Weights of a small GPT-style language model, trained from scratch on English Wikipedia.
Size: 8 layers, width 384.
Training: a variant of Adam for these matrices, 491M tokens, 7496 steps.
Each number is 500 + 50 x the weight over its row's rms, rounded and kept within 0 to 999. Layers, rows and columns count from 0. Numbers have three digits each. The size before them is the row's rms in percent of the matrix's.

# up: layer 4 MLP up, 1024x384, rms 0.0273, rows 953-969, columns 128-255
# down: layer 4 MLP down (transposed), 1024x384, rms 0.0231, rows 953-968, columns 128-255
# gate: layer 4 MLP gate, 1024x384, rms 0.0289, rows 954-969, columns 128-255
up953 105:468481514474449568545437450505513575569570567488541506516432539426550555515529507491567414483546509508442535432540408449553460547532487463488552511487416478506435526493534457498509403465447515501489448438436507466437533554499420549510471506471511521542480433399481430510448451613423579461521543507562543419557419463444574576536420432394465470553408514531429494522519492548456472489430
down953 106:607555514510521507521508514523563416547451561504523538554470518514439495516538524482534592454440479496481459512444459588503531472430546548485559482540534548468518559586514499401468499454568502543610524505501593409527458507569530503541506347463451392427545483561470503490462517560464513539549549533609493561663499513458431452450450495484581529581585484530481504529419452544563460453518
gate954 097:498546539665558476413562471583465417485550505423508461649509552638473385513436446446498381518487406503445455490543530521497616350557591474440480449489487495461580551480480514475445523598449480537544483499377557453534409506440486547513504530512535526468514491457542512478519596417523460537466540542486522438518497503400454483475451437568496594545428518482552557555448476422571474518515
up954 097:524483417498499429460468492464547500573454500520477547487440543486444522533479498517647555496542581474524529461488469455489452445552489405548517540433488543519511422439557466530559570411478448495506472381510556397535510544496553482524508478493479462503628567618475511503440444534411520474526494517450476519469562485404541430385479466466577455494581548472472451582525528561482332450489
down954 092:478505602479523546477515532568514512384572456452536560452437499449523493496476593490487476478515543623502463465638497526533437485461521552479528562541509380506515554466465477467448587443582543620482501542493435540522456499427561375545589488511566479531528511437405518504572536504457540448571470445453465488558484471515535516439491499422429389518519484441488423560504450603477532474479
gate955 097:461543513479463506496440443443511563420572515586501546559586526559538570531517419551498559461484436495473446494611450514514508391558545496530548551496478485525452484577511489423423532592666609495490557495471542466559469613493514435502481502545477485492504515536466575492461595506484455508492490481540618481587448492547532503588543523580500497517497447585474593510466604460450523548435
up955 102:403478470510498547457523504558492485477500518461603437479585505395518416515519594453483485456551487568476488551452558426445488558492494459455481533534547495426617603501531494490591529472480428472519462511488466522432515484560494507455486610527566468543444563571477391523474451508485518548495479497576421494441462482536478529459508556389503422590477456506535475452557439585487463413586
down955 097:455510515479470480481443458525446529341539385405467520535534550407502365413520572560561444534438479530537483469544508530501486621549463408497557568525365526455500544630488516517398510568529500533483395525444423499542419489502520427415570688508453490486485502461497397449402469557479403480542501505585561490458532512599449421515512435453482471486363515456435541477462535468535357447461
gate956 096:469375566560514528544458482406500495492462522529512392433589445556545393514488539486514451525516526649504535600506510491444520446509497410450458465565531629458330505474475441508403492489542488537507508549488515478533431550499446508569534442490514381491469479445516469438502502476499461563532534534537496473572556485519451508458490572420511445446522463458513501476499573368515514590467
up956 094:456434386470551428490496527552513533529579572542526561421418526515405519491492626448523486355406497479561527475503441510485565476550525520525481493469527435346438487464466459491466451534508500515446562551577514358543513504539515512462536488501465537478520542467616481465592595473583503489539527486448602516508454412464511474482565571519447521492433428486571510521582450500509414461507
down956 096:528486590536533574486527453426507558499483483472462517565581468612467559567503435490504453584539529468512507553476479426417511604443438496448438503615500560565393464580509525502509453518550431462485489425564409543454534504503569576518566512549503483450468462400524445460339528555460483550475496480475531505469473587539482487475541536508552531588504523599522517453552521459415562632532
gate957 100:453370529458535508541488410461523552542495495391500478600607526510485506563486424429427445528499433545529514473448522551507446538506517553488441506522434496505560573568564469525439518564488585525540496485525488468586566421523473453554488487529461449387520575433477503489567434439492483534531526563474497536467466402501489450496500513498530556478462515463444531465448455558509535521467
up957 099:533530432470441464481561396439472535452469617506517632540445451529412481549553617434538471455541499500460481403531495518512387436535556493537496470481476450490500554463551517439554478525528454528505401513589566471549447523517389453520602550565454406512602608519520455499498390463590483432478416576585457491501507520464492529509465498493549512454450525419542459422519531489522453479539
down957 099:493500532480492519470520543473535567462527494434563514492517506534522459530460479446436516505505465497489505483459520490527530579447462529550470549552442521550559544512473503514554603464546501537463553540598485561561515585441455520474454371478460413391481508521435539527496516486599437469548471460489560419539462541525514408577535456581401466559470367458497569438503564479524573491508
gate958 100:470448458500470546446432540548506519311451487473527497395510516484425484498493505435527461529512535576491547545529516472599483590533524511507509457480480567540511522463467520535414446500503615484422478515530421420590514531485391526426494556507574547389437500528498524462494443528477463512531549438570504521521489426528506535542469419511524499481421472523491551516426535489478493452443
up958 100:561496606563544421491519524549468488511474489505473545508515440461527570413498388408538468485509458480588438479503496510494465414513548526558519520479545490591485397564549493459518494549598471520526471555424507576524530407446508668559505476598483405493579506523495421396511477399461465528447528543488577455421488508478551538483578543454523486468448570470510540479470436486501489485459
down958 100:488559494588435473485604587523491484397547522473374439515546439488597477541442595305490472469470450566509541529539452525504453466550460529535522480506492560524500475425525493488423366434549504447510532454550411542466485506444571512349543601554509548448440511534558512467477570485572459519442427462456566517477430515471516423505490441503457462608488483567498571391522555462364548486490
gate959 105:442549419489514531461423408471536415486461497525565544561535546568537569496547582544438409456523483448454530523590588458507460550590440517522574494515449441470457582579435516566443503460506542503478532478480522508451496530622481550512521530502570502588492552525462510445457523462563494460562522499514500511548566495496546550466511428581489531485579605509457513403534455538544411498486
up959 102:645498494427583492521444519481544563503531411465402408394482487459499418469363550554521441432507496425514545491365519586411569534476597444449465505511579567520463540487463537500522543482504475476504489554546519499571454498453531457482508466489495417468527471546545469562513523498613521507431500492430456570459525558492586494412502595467441495530575470473508465491609458458406500537493
down959 105:554393455570556469456505479470474485549559484503416458473552517491446516521436550460505558480515548447416576492588555505437455383478482547589527466407568480444526571511482540539458518444509548463491597511494477439446455493519381510536495462484503491520591479551487447552496526470481521543468444502433420650621452512560621571522531500460510602471592537513495567496582486470426414350482
gate960 107:430607482468525511470487459529513470551450462505453560447474477544516489470470517479446455607464548462469478395466440524487408502506452531541544495563555518522464579630497473480469541588496505581447498548520501471449528511484488540453441490483432486557415441537555518514669502468495503570548509490452491538538517411533498519506501454583487484410504522547429551529631558444474513534467
up960 106:568451482536512505540432542447536527522511449526530440434388497447471591532382432527589479485479530474503479455512466454558495537546556540455463545533560549394476511494472496515469511471531462479564516519554553485525463429579509576623475497442520423508510520468484527461505452451461482537391535507430470435496448485455582478486541429533454535486410430516453407485554609423439510465499
down960 109:541485496501445507620514448486542482663473577580522483444494468522524501395498463519421555505452559470510509510457610564530536523446507464503400412462459578453528493455451478575545572500428495534563475531534471484434523482496496512462517294505577531588440608475451426521537534446445473460592486465572465532444608486448525485473500610410445499501564477408531456552515439564563568579548
gate961 099:506575494488411481527506532562493461455530522490546549534435507520476485592607451449439468509510528514551492530511438543527502499488455510478549451498438444514462528404430479572485534532548530440581377493494480514495596408509428554584527519470529408451509519446455448504577411423500458459493482417583523475508465491471504493448471425470479393515442592459416456500566433472505561564550
up961 101:456449562479409556576533494517389515552521581524451452451527516559465492539408443485456566505509459525508463480441522501444445489535415568483464550557425443498557377560509452496553470465556456474425468536473505511535447496564568471488455509510589578507522551438421413512555571578563536371548499527498563535577374563565519399403617423474548596427590568511469492395537570532494512463557
down961 102:569453515463511461558476476442490577538536548494472458501429585468424526493467549462476489455449433549418491404463542413442413607549473509510398478555464531524512486487531536490494466446596461464531470533499413486500537314532548480523559574476556554543506481448466467477455499707567538472459406520531531477554399512547471438562528453550464555541509552477468465534497565496527435530548
gate962 094:528452547504527511536421386532520596532511519513493486596585490571421415505517546520580542461436578538581502499505524473516464521466463467445473511484511557484512401526465453473434428467521466442498566540535463630572439429445438479540380492539552542452417548403508471421467424573556492503487489574548546461450494431505465474595525551492569504475493474504542531475508507581512473499467
up962 095:483482589594497401428590447468505496508442547510555503508571597621539488488543478540565497579394531521456437483595480470508517538460615582532476503491484572550554541506531502505553515513538449521424519393529527557481474528478454487559430576562412468475400568474488546499521571532571533533544574572563495481476429414485519429582515494506513499491518490427471537533446574536445513462400
down962 091:564476527552509572467482484550503461640527511439489465518452402506378513527507475469484488465588512475477488538506571453506516537514509487442385482506501420409593470523479469578485467538475568546589457494547519422523506492509478496412561297446567525458595534527497470550521510510485471543518488448461512465486557513474409547458539488561522563445613550483475504495497436585487397616530
gate963 100:376426496503532544432539434458542588434474472571545513465545486539438398497493469454613541577427607467520430518610458485477467522451558563469589489477553519518531549511448553469486517468463452533461418579616418495481426522515467528492447520523444456572439471526506464500403543567578461480440483487490428445480525477546531494609472541461509473476444459496444528568550551544530452585493
up963 100:543551551469448624400465475521452457481578501501623507482456605481421533561555495425507562540508486504550515477514469513491462524430495473503513516533614443501470602474605553433492556509489502522469453506492542404485505497455529526546448551496532437609454500476393420448430478548511524517458470503516611557438490466534504447534469518412566437498436547561503563502495625555443531549468
down963 100:523579556577435513474469488514500449497488483420370500556562445477489580505382517420504566460522397490533580574581457462554543468533466664411541506447658464518517504468414506542444526546451552486537521515480487468506556482471502427485522556505580479534524524476509497591531472453418461525521547474428555612504489488490462585461596504511511580492501460424544504550538539511543537431553
gate964 095:505467449442457506477514469469557507496447481581500577480491424487540572472549508520604477548385518481479527555467565568540468451446455572385423406504550469520517444485474602490506507555498461486485490564548444398517546459481498477496385462504532603479397461472553553516525541562485513553500529472501520494604453492503495501476556537511534428388485499531564529576558487485425567514464
up964 094:380387481486561463514535517491598485527483452439458478452580453554472416523525485515467436476476553407484383535501472478550526474475397452482565563448517549404554509435507513539486512464565472546476482543527477551525439481565497513633513452430424456542562506616466458552481469544549405486530495432474503467488454521398456452531558476448528467486450559515468459505560420572550523451394
down964 096:547505549491519545474451495414500504486488574550521407497455563473501480611467548509451486541516521476480397515449501479422473455455505501556449477471441497531488480440479471488413487481486487506497549437539529441457491442493543470551523514572583477498536537467494458452477464397471574520457481488568499633594497531587575479427483487557458550546517433431578470546457519480500519443544
gate965 095:477531438521534543452546417520430499435458534553438450575596595538507493470460492527484524443546460529445499547503572536456448517580405610505540476486443537498547430538483526479420431585442511548599557481485400482479480497449587504559473484560506369470506534529570503494536572519541481537497457518474444460490493480516486499403448528466577473486458446356612514534548541477557553489473
up965 099:445488478440387472492474520546607463517465428483450481450389547526484461389493483480528465439412475435575467486474460439543568500497533371426471539461518480488522601554471477547513532462478431563456486533548604498526533525520561552491475528573475488391471418511520530418553454435509506498544512438509516555548534458499569481563476419528464526521465581533393527425508413502409411489485
down965 101:588516527483461469463400497448439458553512530616488503523458543461467544554548523522415534434489506434444539527446471540468472488548531496559484555492448557510577464549496582441547444558582441470491531461490487524490477505563528539548511407485516500476553421517563479458450487444492492551500533607532486607506488489584529578519498444518526501396496477396512481459516463436485463471504
gate966 094:460560455428507465427647481391484494461477500469470503577419497468469433461568532481464460427505492523607531407536541454420524484472450640469522484410452495575405500472487406419531548591527517526507496536622435538516520563622473491562493534446507494409552473453531441396520490534439436495425383559515563510547461470477583469567517463525486438514522526473491488437521483481508518576458
up966 098:499540528478517572572521460474492587497497532513568507528528467472500509517450398468473566576477558547476544529487542523465505449480486487521582486578462545496540435515480511617494527436507422486555432543508555439583520587514430547467428471508546546446477513533478463567444558563484521593526498555517547437476518507444464539469541483474565543485398499500450570450449559475589442525552
down966 101:503415375465545537530450518477521499448537534588542382480499584376509474551539477503554506488614491484458481495427514438498509454633489503486464516495468585455518392486512517509553482477454613448514508490517552593402457389441508508486470586591512461532470448516612423433574583527474497484472481576605544445504479430443478423439520531530444411559525495566459548480514531511516558483492
gate967 103:430471477448579429595511502510560396513487561558513467582497484445504503456470418522507407462578574517488519551450518460592610462529411500508442523536510464454484499528561492443512518558506501514504482495564479423533569529486577537501543469591491542433543546454562513578461489453564410541627470477479395552475493576460449541525597516497419520458454486473500589370469465502497436498494
up967 103:467507451515539478405499545491509511481500492492452433547532417459388458476552510476555494522476468464463512407465458513567489485521517526451457480462479474449469489508470443500462494498481511479517542570480486531451548426489524498493644511442528527536495439430484434469500440326509460508465465488416522494556599528450514574474438512483519505637386457401517539587505574486505516484516
down967 103:504447549570428437499540581440483526455531521557533472487546488510527480494367497426461500488496416499603536612565506450474526509526526578527509498510386505550545480494541537500446485485576572503470505567499473540367480533461521504476491658507472518511553522497597508483548417443543413389531500505439481547456481546619599528409480523513546461525456502517547530486400511418573444488546
gate968 097:488443495488546490600496467438528491529501489524501439530515487520385520512469474492538477468538442468504527582484508605423485477466439550446476567515529492515602504553480520497448467475476478508378386411489506496544498483481384497483423443480578556400558487489527571498595474459484435535591457472451420475496427635531515522472450519470397567460483489524519642609475590491467504553424
up968 095:518429496571577579581488461492473479482564554445439501516436553579467470444493548480438415627524552496491503528441470533584528397509559494453450496528531553453488611529432518442559530499539454459564570485468468524480472463438466393460373505483478528456564456575458490422375524541432503450567464520442547474437401487501507379502525473448501482519460572435500490487498519483553439459427
down968 094:574478457459447449485548449540408572621550532491439522548453487507561492490543441520423586433560493482461548531523651467565496577457456535532363521575398473483463458462556570544597428491476550466501501467538500544534555561558579450510615300565567483514472537384372498468504443579431525509469543453490531473429561541476500559515514516525527611429504512491567462493515476583372498469591
gate969 101:575507522559558447492467513559485459502503496509480448475437540554476518445546570490517386480506457474427526512552480492496519526582445482485466491550538517459545520565398531431451402510512397486491571554549463483424564488496483503472531515485494592521470357426531636486486544549415497493435621525480490583508473505508568599432535481585526484560493491495526521514494514498418447555423
up969 098:511572480413439512485519443501501537521621487455556476559508475513510441449451518436493461468441434535470538450438578570454509486428461513469493531463468475532464434492577655478479497599441466568504483497567460522448416542567438483507420501516519463566395518517478583505490489435434403558520440471598552564530545532519466512518564582498460528429469514531438511531544520510492536506422